python train.py --head_dim=64 --positions="learned" --qk_norm=false --beta1=0.9 --beta2=0.98
Each number is 50 + 10 x the weight over its row's rms, rounded and kept within 0 to 99. Layers, rows and columns count from 0. The size before them is the row's rms in percent of the matrix's.

# k: layer 2 attention key, 832x832, rms 0.0218, rows 775-827, columns 192-255
# q: layer 2 attention query, 832x832, rms 0.0239, rows 776-827, columns 192-255
k775 099:52 51 40 57 31 53 48 59 54 35 46 47 58 42 57 59 41 47 55 51 62 52 45 38 55 40 44 58 52 52 52 29 52 35 61 46 55 74 67 53 53 47 54 51 36 48 50 37 51 48 41 53 54 60 51 49 45 35 47 55 53 65 64 26
q776 107:43 54 59 53 56 38 49 38 23 41 41 65 66 49 62 40 66 49 41 45 51 64 39 55 41 37 46 49 39 39 65 48 48 44 41 67 53 61 52 40 56 56 53 52 48 41 54 42 43 46 42 49 38 51 79 58 35 56 50 32 42 53 57 53
k776 104:19 42 45 40 52 52 45 29 59 52 50 50 52 36 33 51 47 60 62 41 56 46 49 45 54 38 56 35 43 48 57 74 34 36 51 45 46 52 56 47 58 49 50 42 49 68 54 44 55 45 40 50 48 51 52 59 39 67 60 44 54 48 50 46
q777 107:53 47 53 51 57 50 52 39 46 57 44 59 51 31 41 46 30 57 41 63 50 36 54 49 51 64 32 53 53 44 36 53 71 66 50 54 41 44 45 41 49 45 57 58 49 62 51 55 46 36 50 49 51 35 67 55 43 44 48 55 57 38 46 45
k777 111:43 59 51 57 60 53 49 52 63 56 33 35 33 42 49 59 60 53 52 39 50 46 66 52 36 59 48 56 60 55 46 61 45 62 48 46 48 60 64 52 66 75 75 49 44 51 53 35 63 31 51 42 61 50 50 65 55 56 41 52 38 63 48 47
q778 097:57 54 49 37 55 64 41 50 56 50 20 55 48 36 50 45 37 45 36 45 42 66 46 49 50 55 49 55 55 41 58 38 21 62 54 55 37 62 48 41 57 55 47 45 51 52 36 48 48 51 64 51 47 43 49 44 49 49 40 42 54 48 43 52
k778 096:80 44 61 58 54 58 47 30 56 43 52 48 53 50 51 42 43 50 52 42 49 39 46 52 47 32 54 53 52 49 61 51 36 48 40 37 49 28 39 54 50 32 35 36 42 53 61 58 55 67 53 57 51 41 51 42 54 70 34 47 60 53 43 48
q779 120:50 61 48 40 47 47 51 46 59 42 37 69 58 56 45 50 32 28 37 28 44 50 48 48 62 59 54 67 54 52 42 45 50 68 54 64 53 46 42 44 64 42 37 48 48 39 35 60 46 56 39 56 61 33 64 55 32 45 44 58 57 50 50 52
k779 113:31 57 37 40 39 56 58 41 50 56 49 35 45 47 51 67 34 40 60 39 44 55 70 54 53 51 44 56 43 38 30 40 64 66 31 55 37 74 57 51 64 54 59 39 53 54 57 35 41 53 42 59 57 28 56 47 64 51 52 36 48 48 49 58
q780 103:46 32 52 47 56 53 37 48 59 58 61 47 56 49 58 52 50 27 44 54 37 60 42 44 62 52 55 55 44 31 49 59 58 43 59 55 77 34 40 47 63 50 53 49 32 40 47 51 37 48 48 68 51 36 77 61 29 50 49 39 40 61 54 52
k780 104:38 64 51 40 69 57 56 42 56 38 65 44 53 54 67 56 51 67 51 54 53 55 78 52 42 48 59 42 40 48 47 49 65 63 59 37 36 80 52 51 72 48 54 43 63 43 53 51 34 50 42 50 34 50 39 49 40 65 59 64 57 60 43 43
q781 105:48 40 67 47 37 63 53 53 78 60 51 46 51 51 54 55 58 55 53 53 39 50 52 60 48 35 35 44 49 34 59 56 66 56 48 23 47 58 42 56 56 63 45 53 66 50 64 53 36 27 43 62 47 61 53 45 57 48 44 68 44 47 54 44
k781 108:66 35 38 62 52 36 43 48 43 57 40 44 61 48 60 52 58 48 36 52 46 50 44 45 49 43 54 57 58 57 55 51 52 22 42 49 46 46 58 39 50 36 42 54 36 51 48 59 63 49 43 20 48 50 40 45 39 48 51 41 55 43 50 53
q782 106:52 52 50 35 34 32 44 55 47 48 47 48 71 61 41 54 60 44 57 58 38 49 40 53 47 69 33 50 62 49 50 61 45 48 72 50 63 56 55 50 32 60 67 67 64 53 38 43 49 46 58 55 52 63 67 45 54 48 55 48 39 49 52 52
k782 108:37 52 46 42 43 52 46 50 53 56 34 41 46 59 53 55 45 52 62 56 56 61 41 38 42 55 51 32 32 54 45 54 48 63 43 61 62 86 65 47 47 58 33 66 41 52 43 35 46 64 50 45 34 63 64 50 50 40 33 48 24 59 44 65
q783 103:47 35 62 48 62 42 51 40 41 48 52 44 52 53 51 45 72 65 53 39 46 51 54 48 51 36 60 70 48 34 61 55 70 63 53 61 59 57 46 56 64 45 55 37 61 58 43 51 41 53 37 65 62 41 41 58 45 50 54 55 47 63 39 56
k783 101:66 56 23 57 67 51 23 45 52 51 45 57 40 53 57 45 55 37 54 48 48 51 60 44 64 58 43 54 69 58 58 43 40 49 30 51 43 34 63 61 56 57 55 63 46 61 49 45 58 57 37 46 48 52 55 33 56 57 48 46 38 45 46 42
q784 112:55 40 58 61 61 48 59 47 52 74 79 44 48 31 71 44 46 63 41 42 59 60 66 59 53 58 45 36 62 56 63 46 37 52 38 50 45 41 36 28 37 41 62 44 50 40 37 55 46 57 48 42 58 41 32 63 54 55 59 46 56 48 46 55
k784 107:44 57 47 41 44 58 41 59 56 53 50 51 45 42 50 58 51 47 46 49 38 47 58 59 51 42 50 66 46 47 59 48 56 51 61 36 50 33 45 59 47 68 44 65 57 59 60 54 63 23 51 35 56 45 37 50 56 40 49 57 69 53 60 45
q785 105:48 34 57 60 50 62 32 54 43 42 58 46 55 35 54 42 60 57 40 58 51 52 54 54 66 41 37 44 66 37 50 65 45 55 52 47 52 59 49 48 44 47 39 64 53 45 39 54 51 51 41 49 48 43 29 54 52 50 50 48 48 68 57 62
k785 103:81 56 38 54 43 46 42 45 64 39 59 55 47 39 32 46 66 45 36 54 62 46 38 41 53 56 40 53 55 43 46 40 40 47 50 46 53 29 46 58 57 41 46 52 53 58 60 54 60 53 65 37 52 46 45 44 64 42 63 49 44 38 42 63
q786 105:46 55 50 66 58 39 50 52 53 54 53 31 41 55 70 46 55 62 46 58 65 43 48 63 48 42 54 60 34 66 51 64 40 50 38 47 50 51 57 56 38 36 63 59 52 42 52 35 71 57 59 44 47 39 47 58 60 50 57 29 39 46 47 60
k786 099:31 41 52 42 46 48 66 69 51 53 42 44 39 67 44 55 56 49 43 45 55 64 62 44 41 51 50 58 36 67 69 62 61 44 61 48 37 33 48 48 52 43 59 55 58 58 65 73 49 46 63 55 62 52 46 46 51 63 53 68 60 55 57 47
q787 104:58 41 58 33 57 60 67 54 45 54 59 45 34 36 43 50 39 46 50 44 59 51 55 47 41 66 66 56 39 43 49 63 46 57 59 34 49 55 49 46 43 39 55 37 49 44 53 48 47 56 42 51 41 24 25 59 58 53 61 45 51 60 57 33
k787 099:33 51 53 57 66 50 49 46 44 67 50 55 40 52 76 49 52 60 47 48 61 73 79 46 50 54 57 32 48 52 54 93 49 56 57 47 39 24 48 48 60 54 41 45 62 38 49 49 50 46 42 51 60 56 52 56 36 61 53 57 48 59 48 58
q788 106:33 35 45 38 67 43 55 64 55 53 53 47 44 56 51 59 54 35 50 69 55 55 60 57 42 34 55 36 18 39 44 61 54 41 47 67 54 52 53 64 48 47 68 54 62 48 40 42 55 59 34 56 39 52 43 60 57 60 56 59 35 58 50 64
k788 100:30 48 52 41 44 69 71 63 45 67 66 44 40 58 47 45 42 51 59 43 45 48 51 51 49 63 50 59 45 55 41 61 61 51 63 51 59 85 54 41 48 60 54 61 42 51 55 52 50 48 46 59 45 55 52 36 55 29 61 57 54 50 58 59
q789 101:64 32 38 54 72 41 46 44 49 44 50 57 51 48 71 40 58 40 47 37 52 52 56 39 56 34 48 43 33 52 38 42 46 50 51 44 46 46 39 49 32 51 62 55 56 46 50 44 58 70 63 45 60 62 49 53 75 47 48 55 49 37 39 46
k789 099:71 29 37 50 62 48 50 35 41 40 65 45 51 53 40 48 45 50 53 48 52 39 68 49 54 69 49 62 37 42 62 55 61 52 68 42 41 38 36 59 49 49 55 51 49 54 42 67 52 47 51 53 54 47 54 55 43 75 48 39 68 47 37 53
q790 104:53 53 41 38 60 56 67 58 51 60 52 54 34 45 42 40 47 34 52 59 45 58 32 63 46 60 37 37 49 43 40 41 48 52 46 80 65 54 41 39 66 54 53 53 30 51 35 43 61 69 31 60 30 32 54 48 65 51 55 65 56 48 44 53
k790 102:77 49 51 47 60 61 37 44 42 27 50 50 47 46 53 49 47 52 43 41 50 54 26 49 52 59 49 62 63 61 63 25 59 54 40 45 59 51 55 70 56 45 48 46 39 40 37 54 22 52 56 39 46 61 34 43 54 38 52 31 43 48 59 56
q791 113:51 40 58 38 48 57 42 34 65 46 56 44 39 39 54 71 43 60 35 58 36 59 68 39 66 67 39 55 51 68 46 35 64 43 49 56 46 29 34 42 63 54 60 45 49 43 53 52 51 57 51 36 66 38 38 46 58 37 50 44 35 65 53 60
k791 110:44 38 54 60 52 54 56 38 68 45 49 36 52 48 50 64 55 61 49 50 37 40 51 48 45 53 55 61 48 41 47 35 66 42 55 54 43 92 59 62 61 57 54 56 64 42 54 52 49 53 39 52 58 48 61 47 44 42 64 48 36 55 56 52
q792 108:50 60 51 38 40 58 56 47 61 47 57 49 38 49 44 33 45 67 46 49 34 70 46 61 51 53 56 48 43 70 44 40 45 48 51 53 47 57 60 52 35 29 51 40 70 51 68 38 50 78 47 58 33 52 54 55 51 56 55 53 56 48 62 49
k792 101:48 48 55 54 39 58 38 53 38 53 31 57 41 53 41 57 48 53 52 69 48 49 38 49 69 53 52 38 37 43 46 36 45 46 47 57 55 62 54 38 48 54 34 44 47 68 54 34 35 68 60 43 40 55 62 47 54 34 60 46 35 64 38 54
q793 106:52 66 54 48 40 41 67 58 55 51 72 50 42 55 43 34 63 50 63 51 38 49 35 41 24 50 40 53 57 45 35 41 56 56 55 40 59 54 48 63 39 41 44 48 38 57 35 44 56 58 52 81 30 51 57 48 46 45 46 38 37 40 32 62
k793 102:64 37 64 52 62 34 40 47 57 48 58 45 67 54 56 56 50 45 46 64 54 54 59 57 45 43 46 56 55 65 50 42 60 51 54 57 45 17 38 44 59 50 59 40 33 41 37 52 32 42 42 41 61 52 37 37 47 86 54 42 42 52 48 52
q794 113:42 54 70 59 45 54 61 28 48 69 41 52 59 46 60 53 46 59 58 44 50 38 57 41 54 43 59 35 32 59 59 53 43 46 53 62 58 55 52 38 53 20 38 53 55 52 53 47 33 69 57 45 60 67 64 46 35 41 56 63 58 44 51 34
k794 112:36 53 36 55 30 45 33 45 53 52 48 38 57 41 42 46 61 61 60 57 48 67 38 70 66 57 40 56 44 38 57 51 58 38 44 55 45 64 67 52 57 57 56 52 50 48 63 42 59 57 40 42 45 51 53 62 41 36 77 38 42 44 23 54
q795 104:46 67 37 40 42 32 65 49 45 55 50 57 70 55 42 55 46 41 47 47 57 56 49 65 43 55 49 81 61 42 28 40 36 42 62 61 63 58 65 55 40 66 63 55 71 47 49 49 42 56 41 31 42 55 65 40 46 43 58 48 37 48 51 53
k795 097:66 50 29 50 53 45 37 46 38 66 44 53 57 53 44 51 43 46 57 57 53 59 35 60 50 72 59 59 38 58 66 19 39 45 42 60 56 86 68 49 50 33 48 45 38 53 33 63 40 58 49 57 48 54 42 40 53 28 56 47 40 42 48 36
q796 110:51 30 51 40 41 52 38 25 58 45 33 42 70 41 45 42 54 52 63 81 39 48 61 52 47 73 42 42 36 33 59 46 60 35 63 56 61 39 47 41 56 42 54 61 45 54 66 53 49 42 69 57 52 57 58 48 39 45 55 43 41 41 32 55
k796 104:47 45 71 55 66 53 59 55 65 57 53 46 38 53 53 40 33 64 53 57 62 50 46 41 40 48 55 33 42 55 60 88 58 66 52 57 36 46 52 50 55 40 39 36 45 50 40 42 48 48 56 67 67 60 46 53 50 72 43 55 67 64 47 45
q797 117:51 64 37 39 56 31 64 47 38 54 33 44 47 61 40 65 44 50 58 37 46 51 53 36 45 59 56 42 74 42 39 37 64 57 49 19 46 53 50 51 65 48 66 40 46 37 52 51 48 60 53 46 53 52 61 51 59 48 47 53 45 42 61 48
k797 115:56 62 55 44 32 39 42 58 32 41 49 43 35 41 49 66 47 38 43 43 49 41 62 49 43 49 44 54 62 57 60 50 48 52 51 44 43 35 37 46 51 67 40 54 50 48 48 61 37 39 42 56 78 27 44 39 41 78 36 45 49 59 58 48
q798 105:47 29 50 50 55 50 65 58 65 56 44 52 41 41 54 35 33 40 68 66 58 51 43 49 40 56 55 49 44 36 30 52 42 51 51 51 65 45 64 50 59 30 46 51 55 46 40 56 48 58 62 61 44 34 34 44 43 54 47 39 40 68 39 48
k798 098:24 43 56 55 60 48 37 34 49 57 47 43 43 43 57 55 64 54 43 54 56 61 66 50 39 40 45 54 37 55 48 74 64 37 39 57 61 25 33 55 53 47 55 44 47 35 44 34 57 48 59 40 72 61 39 62 58 87 41 41 41 39 40 66
q799 108:44 44 54 48 55 67 37 46 48 54 51 58 32 27 44 52 55 40 48 52 38 51 60 49 57 39 61 61 46 50 44 43 44 46 48 53 40 44 31 43 53 44 42 24 52 47 62 61 35 44 48 72 48 24 42 56 44 49 30 49 52 63 50 38
k799 107:31 61 43 35 56 67 56 48 63 36 50 45 53 42 59 62 44 38 37 41 55 43 60 63 52 52 34 55 57 49 40 47 56 45 43 40 55 81 42 49 53 50 37 40 49 57 50 62 65 49 35 47 50 35 30 56 49 36 57 62 73 41 59 38
q800 103:43 47 64 46 52 51 48 34 49 47 40 44 41 38 50 54 36 46 49 57 45 53 34 39 64 64 58 50 37 33 47 39 45 41 42 55 49 34 55 47 57 33 37 60 38 50 53 72 31 49 42 73 69 42 77 54 58 40 47 43 53 31 39 39
k800 105:28 35 55 41 54 50 50 42 63 56 71 33 54 56 40 49 47 49 46 54 49 44 68 45 34 42 49 47 46 66 48 56 70 55 60 48 44 60 56 43 56 49 64 46 49 50 61 41 46 44 52 50 61 60 43 57 48 83 54 57 56 50 55 41
q801 105:47 41 44 54 57 49 50 53 49 55 51 32 57 60 47 54 60 46 55 42 63 48 50 51 74 21 42 50 47 50 58 56 65 46 58 46 59 46 49 40 37 41 64 66 71 55 30 38 48 53 43 26 47 74 47 55 60 42 63 61 51 40 55 52
k801 102:65 49 41 66 52 49 49 54 46 43 57 46 63 38 44 38 57 57 46 51 55 51 34 55 57 63 58 61 25 32 41 50 57 40 45 59 45 58 43 45 56 49 40 68 47 39 55 54 44 55 50 56 42 48 64 37 50 50 49 45 32 52 43 66
q802 107:55 40 42 53 48 47 46 56 61 40 58 39 57 58 53 53 33 48 50 68 57 36 45 55 57 53 50 40 31 53 35 48 51 51 26 33 53 58 60 47 57 65 53 53 55 45 47 34 45 46 33 45 53 49 51 23 57 41 62 36 53 47 52 55
k802 105:63 62 60 53 48 36 64 52 41 49 67 56 56 46 42 48 59 52 57 46 47 63 42 45 40 53 56 48 60 57 54 35 52 29 44 55 60 62 47 70 41 34 58 51 51 41 55 54 59 59 43 46 41 50 51 47 60 63 54 63 47 23 44 49
q803 103:67 51 47 55 49 29 54 40 56 49 54 59 50 59 40 57 46 64 57 40 42 55 45 45 45 39 50 63 34 42 49 53 54 46 45 36 53 58 58 59 59 55 59 48 72 51 40 49 48 28 35 60 56 52 44 58 41 52 62 34 30 64 70 40
k803 098:67 63 41 60 72 32 62 40 39 50 43 50 46 51 60 34 55 34 62 47 52 54 59 54 46 31 58 62 37 58 41 67 35 37 45 49 29 11 45 52 50 41 44 37 40 35 46 57 60 59 49 40 54 37 53 42 55 93 31 60 45 52 48 51
q804 110:49 62 44 45 38 53 48 56 20 41 51 35 31 46 53 46 52 49 57 23 45 45 49 73 60 49 54 56 41 50 54 52 43 42 71 62 55 47 54 52 40 23 41 25 29 58 49 62 35 62 56 47 58 66 68 51 65 47 45 43 53 31 54 63
k804 108:41 59 59 41 33 63 49 38 55 50 38 62 45 44 43 38 36 61 58 54 58 73 46 54 59 52 44 51 48 60 28 43 56 61 40 57 32 51 50 55 57 61 57 63 61 52 39 32 36 49 47 49 47 52 53 43 41 65 52 46 43 59 58 49
q805 105:65 45 43 66 44 52 44 48 60 57 38 53 47 58 48 40 37 53 62 57 57 49 59 63 58 54 53 59 50 52 42 62 46 58 56 39 48 53 53 45 57 62 41 35 65 63 47 59 30 64 58 56 55 43 54 44 40 56 51 56 63 64 51 43
k805 103:80 50 45 45 53 45 63 35 49 63 47 43 60 48 57 59 62 43 40 33 64 57 65 46 51 53 50 45 65 53 57 35 56 51 56 35 48 20 36 43 50 42 53 58 41 52 61 59 51 62 42 45 57 62 39 43 48 68 36 66 56 49 52 61
q806 094:68 35 40 64 40 59 44 54 61 46 28 51 43 53 52 46 62 58 40 40 42 63 39 52 73 35 47 50 48 42 43 45 46 48 44 60 70 57 59 54 58 51 56 59 42 42 59 62 61 37 56 57 36 45 53 49 41 44 51 42 47 53 53 51
k806 093:77 48 46 70 63 51 59 48 49 48 48 58 62 38 62 50 48 43 58 56 59 58 63 59 37 38 37 45 55 60 58 44 57 41 47 55 50 07 38 57 49 54 45 45 38 53 52 39 59 53 37 29 62 45 37 51 63 64 66 36 47 58 46 49
q807 110:45 54 51 56 32 31 52 54 71 43 42 59 58 70 49 47 49 65 56 57 63 40 45 55 59 46 49 56 58 34 46 61 43 52 54 71 50 63 58 49 53 62 53 53 52 73 41 53 48 66 58 47 60 53 60 51 56 55 58 65 29 51 60 63
k807 107:51 45 49 52 59 30 39 45 36 48 48 49 43 58 50 49 51 36 51 40 55 68 52 36 34 50 43 62 67 36 47 40 40 53 37 34 48 44 48 55 53 57 42 63 48 47 48 48 52 56 62 54 42 60 49 43 52 66 39 56 46 43 52 68
q808 099:50 57 47 37 63 45 47 74 52 56 58 37 38 42 45 60 45 56 56 38 43 36 45 59 51 36 42 56 34 64 40 67 43 30 30 61 36 65 66 42 48 52 67 43 33 69 45 51 66 57 52 34 50 42 48 58 51 50 43 45 54 57 40 54
k808 101:69 53 38 53 54 46 45 47 50 40 56 45 49 44 28 38 69 38 59 57 40 55 29 32 69 37 39 42 50 51 70 43 31 37 33 50 45 33 48 51 52 39 50 65 39 55 40 43 54 44 43 41 39 42 49 44 55 46 51 61 44 41 55 62
q809 106:52 61 47 39 54 52 48 61 56 31 51 57 59 47 44 39 27 49 54 44 59 37 39 60 45 51 34 35 70 71 31 45 55 52 51 55 56 37 43 53 74 49 49 39 30 31 56 49 63 49 47 49 68 42 43 44 32 58 51 55 67 28 65 53
k809 101:41 53 45 47 43 57 69 44 54 56 34 48 49 54 76 55 47 51 46 57 49 49 60 49 63 59 50 43 61 48 37 52 49 53 60 52 38 79 68 45 67 53 64 47 50 49 45 43 57 36 56 56 48 45 49 44 44 46 40 38 39 60 55 43
q810 102:54 59 61 56 32 54 71 49 32 60 61 60 43 55 43 77 36 48 51 31 53 45 56 61 44 64 44 35 44 57 36 41 43 49 55 52 40 46 38 38 50 58 43 50 47 45 46 41 54 58 27 46 52 30 51 52 45 47 47 53 39 59 57 50
k810 104:51 58 48 39 48 50 45 55 50 64 61 31 40 41 48 67 42 62 39 50 60 47 63 66 47 63 42 49 46 51 49 41 63 52 51 52 60 74 43 52 43 36 62 39 69 41 33 57 49 49 47 70 59 46 48 45 49 57 52 43 44 59 53 48
q811 101:47 42 46 57 56 50 43 59 48 41 53 64 45 54 55 31 54 63 49 54 51 53 26 54 50 46 47 32 41 57 78 37 50 56 35 55 31 52 59 61 58 46 41 62 47 59 56 61 48 59 64 45 37 55 32 51 41 51 58 59 67 57 29 56
k811 098:71 43 48 65 50 43 54 38 41 48 59 69 51 54 28 41 46 45 47 51 61 47 33 44 45 44 57 51 54 51 44 59 44 38 58 46 66 28 40 46 47 47 40 41 30 36 62 38 46 51 56 52 64 42 54 46 70 58 42 38 46 61 53 42
q812 122:43 57 51 64 45 37 52 43 33 37 37 58 52 68 32 42 40 51 66 55 46 50 50 55 44 67 59 58 37 50 55 51 56 51 52 32 48 55 49 42 35 55 41 76 37 39 55 43 50 46 58 53 45 57 60 38 61 55 51 47 41 52 37 68
k812 115:34 47 66 49 35 40 49 56 40 56 46 42 62 46 50 48 53 55 57 53 58 56 53 44 39 46 56 29 70 67 48 54 46 49 62 45 59 71 50 48 44 41 36 58 62 61 55 51 36 54 58 63 40 83 60 36 48 35 65 57 53 66 56 69
q813 114:47 47 34 43 47 48 48 55 50 62 62 60 45 39 62 43 42 27 60 30 68 34 50 66 42 46 52 35 58 42 32 62 52 63 65 44 53 40 54 46 36 42 48 41 61 56 52 29 59 61 54 55 39 52 54 65 40 46 48 61 53 55 40 46
k813 111:59 43 27 38 61 59 46 39 61 54 41 59 56 54 62 60 54 49 56 52 53 60 52 49 51 61 45 45 51 40 47 31 50 54 50 58 59 70 45 60 51 44 53 62 53 58 43 44 49 39 55 58 42 62 45 40 31 38 50 30 61 54 52 57
q814 110:48 43 50 41 57 54 41 53 51 31 57 54 64 40 52 47 63 48 39 51 55 46 45 54 53 29 44 54 55 57 54 54 54 42 31 41 57 47 53 54 48 64 41 50 47 53 59 41 64 36 53 38 51 56 25 47 39 63 51 48 41 57 25 62
k814 106:43 44 60 49 49 42 52 54 51 40 33 61 41 52 43 40 65 57 52 60 53 43 42 53 38 37 55 30 66 46 46 56 48 35 45 48 53 08 45 51 43 35 50 60 42 60 57 74 43 43 57 36 42 54 44 57 46 77 48 48 65 56 65 43
q815 108:46 33 62 54 38 61 60 44 48 67 61 29 46 34 49 45 47 40 36 30 61 38 58 67 45 65 52 46 58 48 43 49 59 56 61 60 56 56 43 58 35 70 47 42 46 55 43 69 43 49 41 32 45 38 53 63 62 53 40 36 44 41 72 33
k815 109:37 64 51 40 37 35 43 38 56 38 28 48 55 60 60 53 58 48 49 53 66 37 47 68 48 57 58 58 51 35 54 40 51 55 56 29 50 56 48 47 41 28 55 66 67 35 45 47 55 55 54 45 62 41 42 47 37 64 45 52 64 54 54 49
q816 109:50 47 50 53 55 52 35 46 55 36 30 76 42 45 59 59 51 51 50 42 37 51 52 33 39 36 54 51 50 59 50 59 41 46 46 60 51 43 51 35 64 32 32 51 52 55 45 69 58 44 71 68 65 49 45 45 62 41 39 46 54 34 65 42
k816 106:56 45 51 56 38 56 37 32 42 53 51 51 59 56 46 41 42 37 52 54 45 44 45 54 57 47 55 57 60 54 33 45 38 40 36 53 62 66 51 61 56 52 43 47 40 54 68 42 56 65 43 54 52 68 33 43 43 27 59 43 49 45 46 51
q817 110:48 63 48 45 47 38 21 26 58 67 49 54 50 70 52 56 51 31 52 56 52 43 59 60 41 38 46 77 77 55 65 48 33 56 59 46 47 49 60 47 35 55 53 49 68 54 54 36 64 66 59 40 45 64 20 34 67 58 63 52 52 49 48 57
k817 109:49 49 55 54 43 58 57 41 45 53 34 65 38 34 54 37 48 45 40 48 57 53 46 44 56 48 34 49 63 51 48 45 38 53 54 49 44 25 42 49 25 51 30 51 25 46 50 59 52 57 57 36 41 62 57 45 54 52 43 63 55 54 45 49
q818 099:45 42 59 33 51 51 40 55 39 64 66 74 40 53 55 47 51 52 45 60 43 50 44 44 62 40 47 55 56 44 44 50 50 60 44 46 37 44 29 47 54 81 58 66 63 52 42 50 55 34 35 48 41 40 29 33 57 51 50 49 40 57 34 46
k818 097:59 50 45 55 38 49 48 71 49 46 47 56 51 43 51 54 69 41 34 45 48 43 41 54 65 45 48 59 67 41 49 24 48 52 52 53 64 74 46 48 37 36 41 46 54 48 43 63 59 54 33 58 49 63 35 53 58 39 66 44 41 42 45 53
q819 112:50 26 43 42 46 49 52 50 75 69 35 49 46 47 37 62 42 30 39 28 74 56 58 36 58 36 46 54 43 34 66 58 37 43 44 50 44 49 53 55 56 57 58 51 35 63 42 31 48 43 62 48 58 60 50 46 61 55 55 31 51 54 49 52
k819 102:46 36 42 43 43 52 48 33 45 51 50 46 54 39 40 48 61 40 54 57 44 57 51 68 42 39 44 55 52 63 50 41 75 54 47 52 51 73 55 52 57 63 32 54 54 57 49 70 41 51 42 49 34 34 51 64 43 37 34 55 52 55 46 45
q820 105:49 60 61 60 34 49 38 58 42 57 48 48 40 42 70 73 53 63 46 50 27 61 57 49 56 55 35 42 36 43 64 30 55 45 48 39 50 52 49 56 44 49 30 46 52 45 65 46 63 49 55 55 54 48 48 60 40 47 64 53 37 52 49 35
k820 103:60 43 39 59 52 51 44 58 51 52 47 33 57 44 50 51 45 50 44 54 42 49 53 40 64 48 64 34 48 65 36 28 50 39 39 43 36 61 54 55 57 56 49 52 61 48 32 47 54 53 49 43 48 44 56 55 62 30 47 47 49 52 42 44
q821 101:34 32 42 58 41 50 65 49 45 51 37 42 37 48 41 53 47 64 63 54 50 45 42 40 36 61 41 43 34 40 57 77 47 55 70 37 56 53 52 57 37 59 49 43 46 56 67 26 44 32 69 51 59 65 61 43 59 41 54 36 41 45 60 60
k821 099:62 46 31 60 46 47 42 62 43 47 61 52 41 43 48 53 52 47 62 66 56 59 36 51 48 45 54 44 51 54 62 28 55 53 37 52 52 74 65 68 58 52 48 63 45 53 55 57 49 65 41 42 42 57 60 38 54 06 46 63 44 45 63 50
q822 114:42 63 55 66 38 54 72 62 39 45 28 46 55 51 44 46 57 70 53 58 48 31 58 55 46 48 43 38 69 52 39 69 56 52 77 36 51 58 62 57 55 43 57 53 52 39 84 67 49 36 63 53 32 46 59 51 37 46 67 49 43 48 50 60
k822 108:46 46 56 49 39 33 60 87 47 64 57 50 36 62 52 53 56 55 53 65 49 56 31 27 51 48 68 39 46 53 60 54 45 55 42 43 52 44 68 53 55 62 29 55 49 61 51 57 54 54 48 44 33 52 44 47 47 22 54 63 52 50 46 56
q823 102:52 58 65 49 53 38 41 38 51 58 49 71 43 53 49 38 43 41 60 48 46 44 70 67 44 48 50 47 48 40 37 44 45 56 50 47 47 41 39 32 68 63 54 63 43 36 39 35 44 54 41 59 37 50 36 33 41 49 52 56 67 62 42 62
k823 110:41 41 42 52 67 50 45 40 67 61 29 53 51 28 55 65 49 25 42 41 55 55 53 65 53 61 39 69 66 65 37 37 57 58 67 54 57 31 29 53 40 53 48 44 38 47 50 64 53 55 51 39 64 49 39 55 63 48 56 54 49 47 42 74
q824 104:35 58 61 27 50 57 36 53 47 49 68 44 56 47 58 31 47 57 51 58 39 61 52 64 57 40 46 47 63 49 61 57 51 66 56 59 44 41 32 45 51 50 55 43 52 50 45 62 42 64 51 59 66 49 61 73 41 54 42 37 48 54 41 30
k824 102:19 63 43 42 37 67 53 44 48 48 50 49 56 60 42 55 52 55 53 44 59 52 51 58 54 52 48 46 54 40 59 63 44 53 53 36 46 67 36 50 49 42 41 44 63 41 46 40 56 38 33 45 64 47 60 46 44 44 38 49 60 60 47 38
q825 113:54 53 54 42 44 68 62 51 67 62 55 52 25 47 39 58 50 52 71 56 41 49 52 55 40 49 49 50 46 49 65 66 57 40 46 46 58 55 58 61 50 56 53 42 45 54 37 48 55 46 28 58 67 43 66 57 61 59 43 51 30 43 54 36
k825 114:51 47 36 51 57 55 64 57 45 49 56 25 51 48 54 54 73 51 33 44 53 54 53 43 51 54 47 38 33 36 41 52 53 54 46 49 45 23 57 41 51 51 48 43 61 47 60 43 54 50 36 42 59 42 34 65 43 44 40 48 47 58 43 63
q826 109:51 49 35 32 59 58 44 64 50 49 47 33 47 49 42 53 66 47 43 56 42 60 52 46 36 42 32 47 54 36 48 61 51 76 55 49 46 55 60 35 50 54 36 35 57 36 36 56 42 68 56 57 64 52 56 41 41 55 45 56 66 42 48 42
k826 104:50 47 40 49 40 61 51 54 44 46 45 44 62 58 57 42 42 44 57 59 46 44 64 48 47 58 39 50 54 43 45 56 57 69 58 58 47 36 42 56 61 55 57 40 49 63 36 52 50 39 37 53 51 46 53 54 38 28 53 54 44 47 45 57
q827 105:56 51 69 43 50 40 51 65 39 68 50 69 45 64 53 59 41 61 50 52 61 47 39 62 31 69 73 38 56 54 39 57 43 44 54 41 51 58 52 37 37 51 62 26 62 39 40 36 62 39 64 67 40 49 49 61 61 41 34 38 45 40 56 43
k827 103:72 44 35 52 50 39 38 26 42 35 54 49 62 41 58 52 48 51 52 47 62 65 26 39 36 46 40 60 45 47 67 45 27 38 48 55 68 53 38 43 33 30 37 56 33 38 46 46 51 49 50 40 58 61 32 45 42 48 50 61 46 50 39 57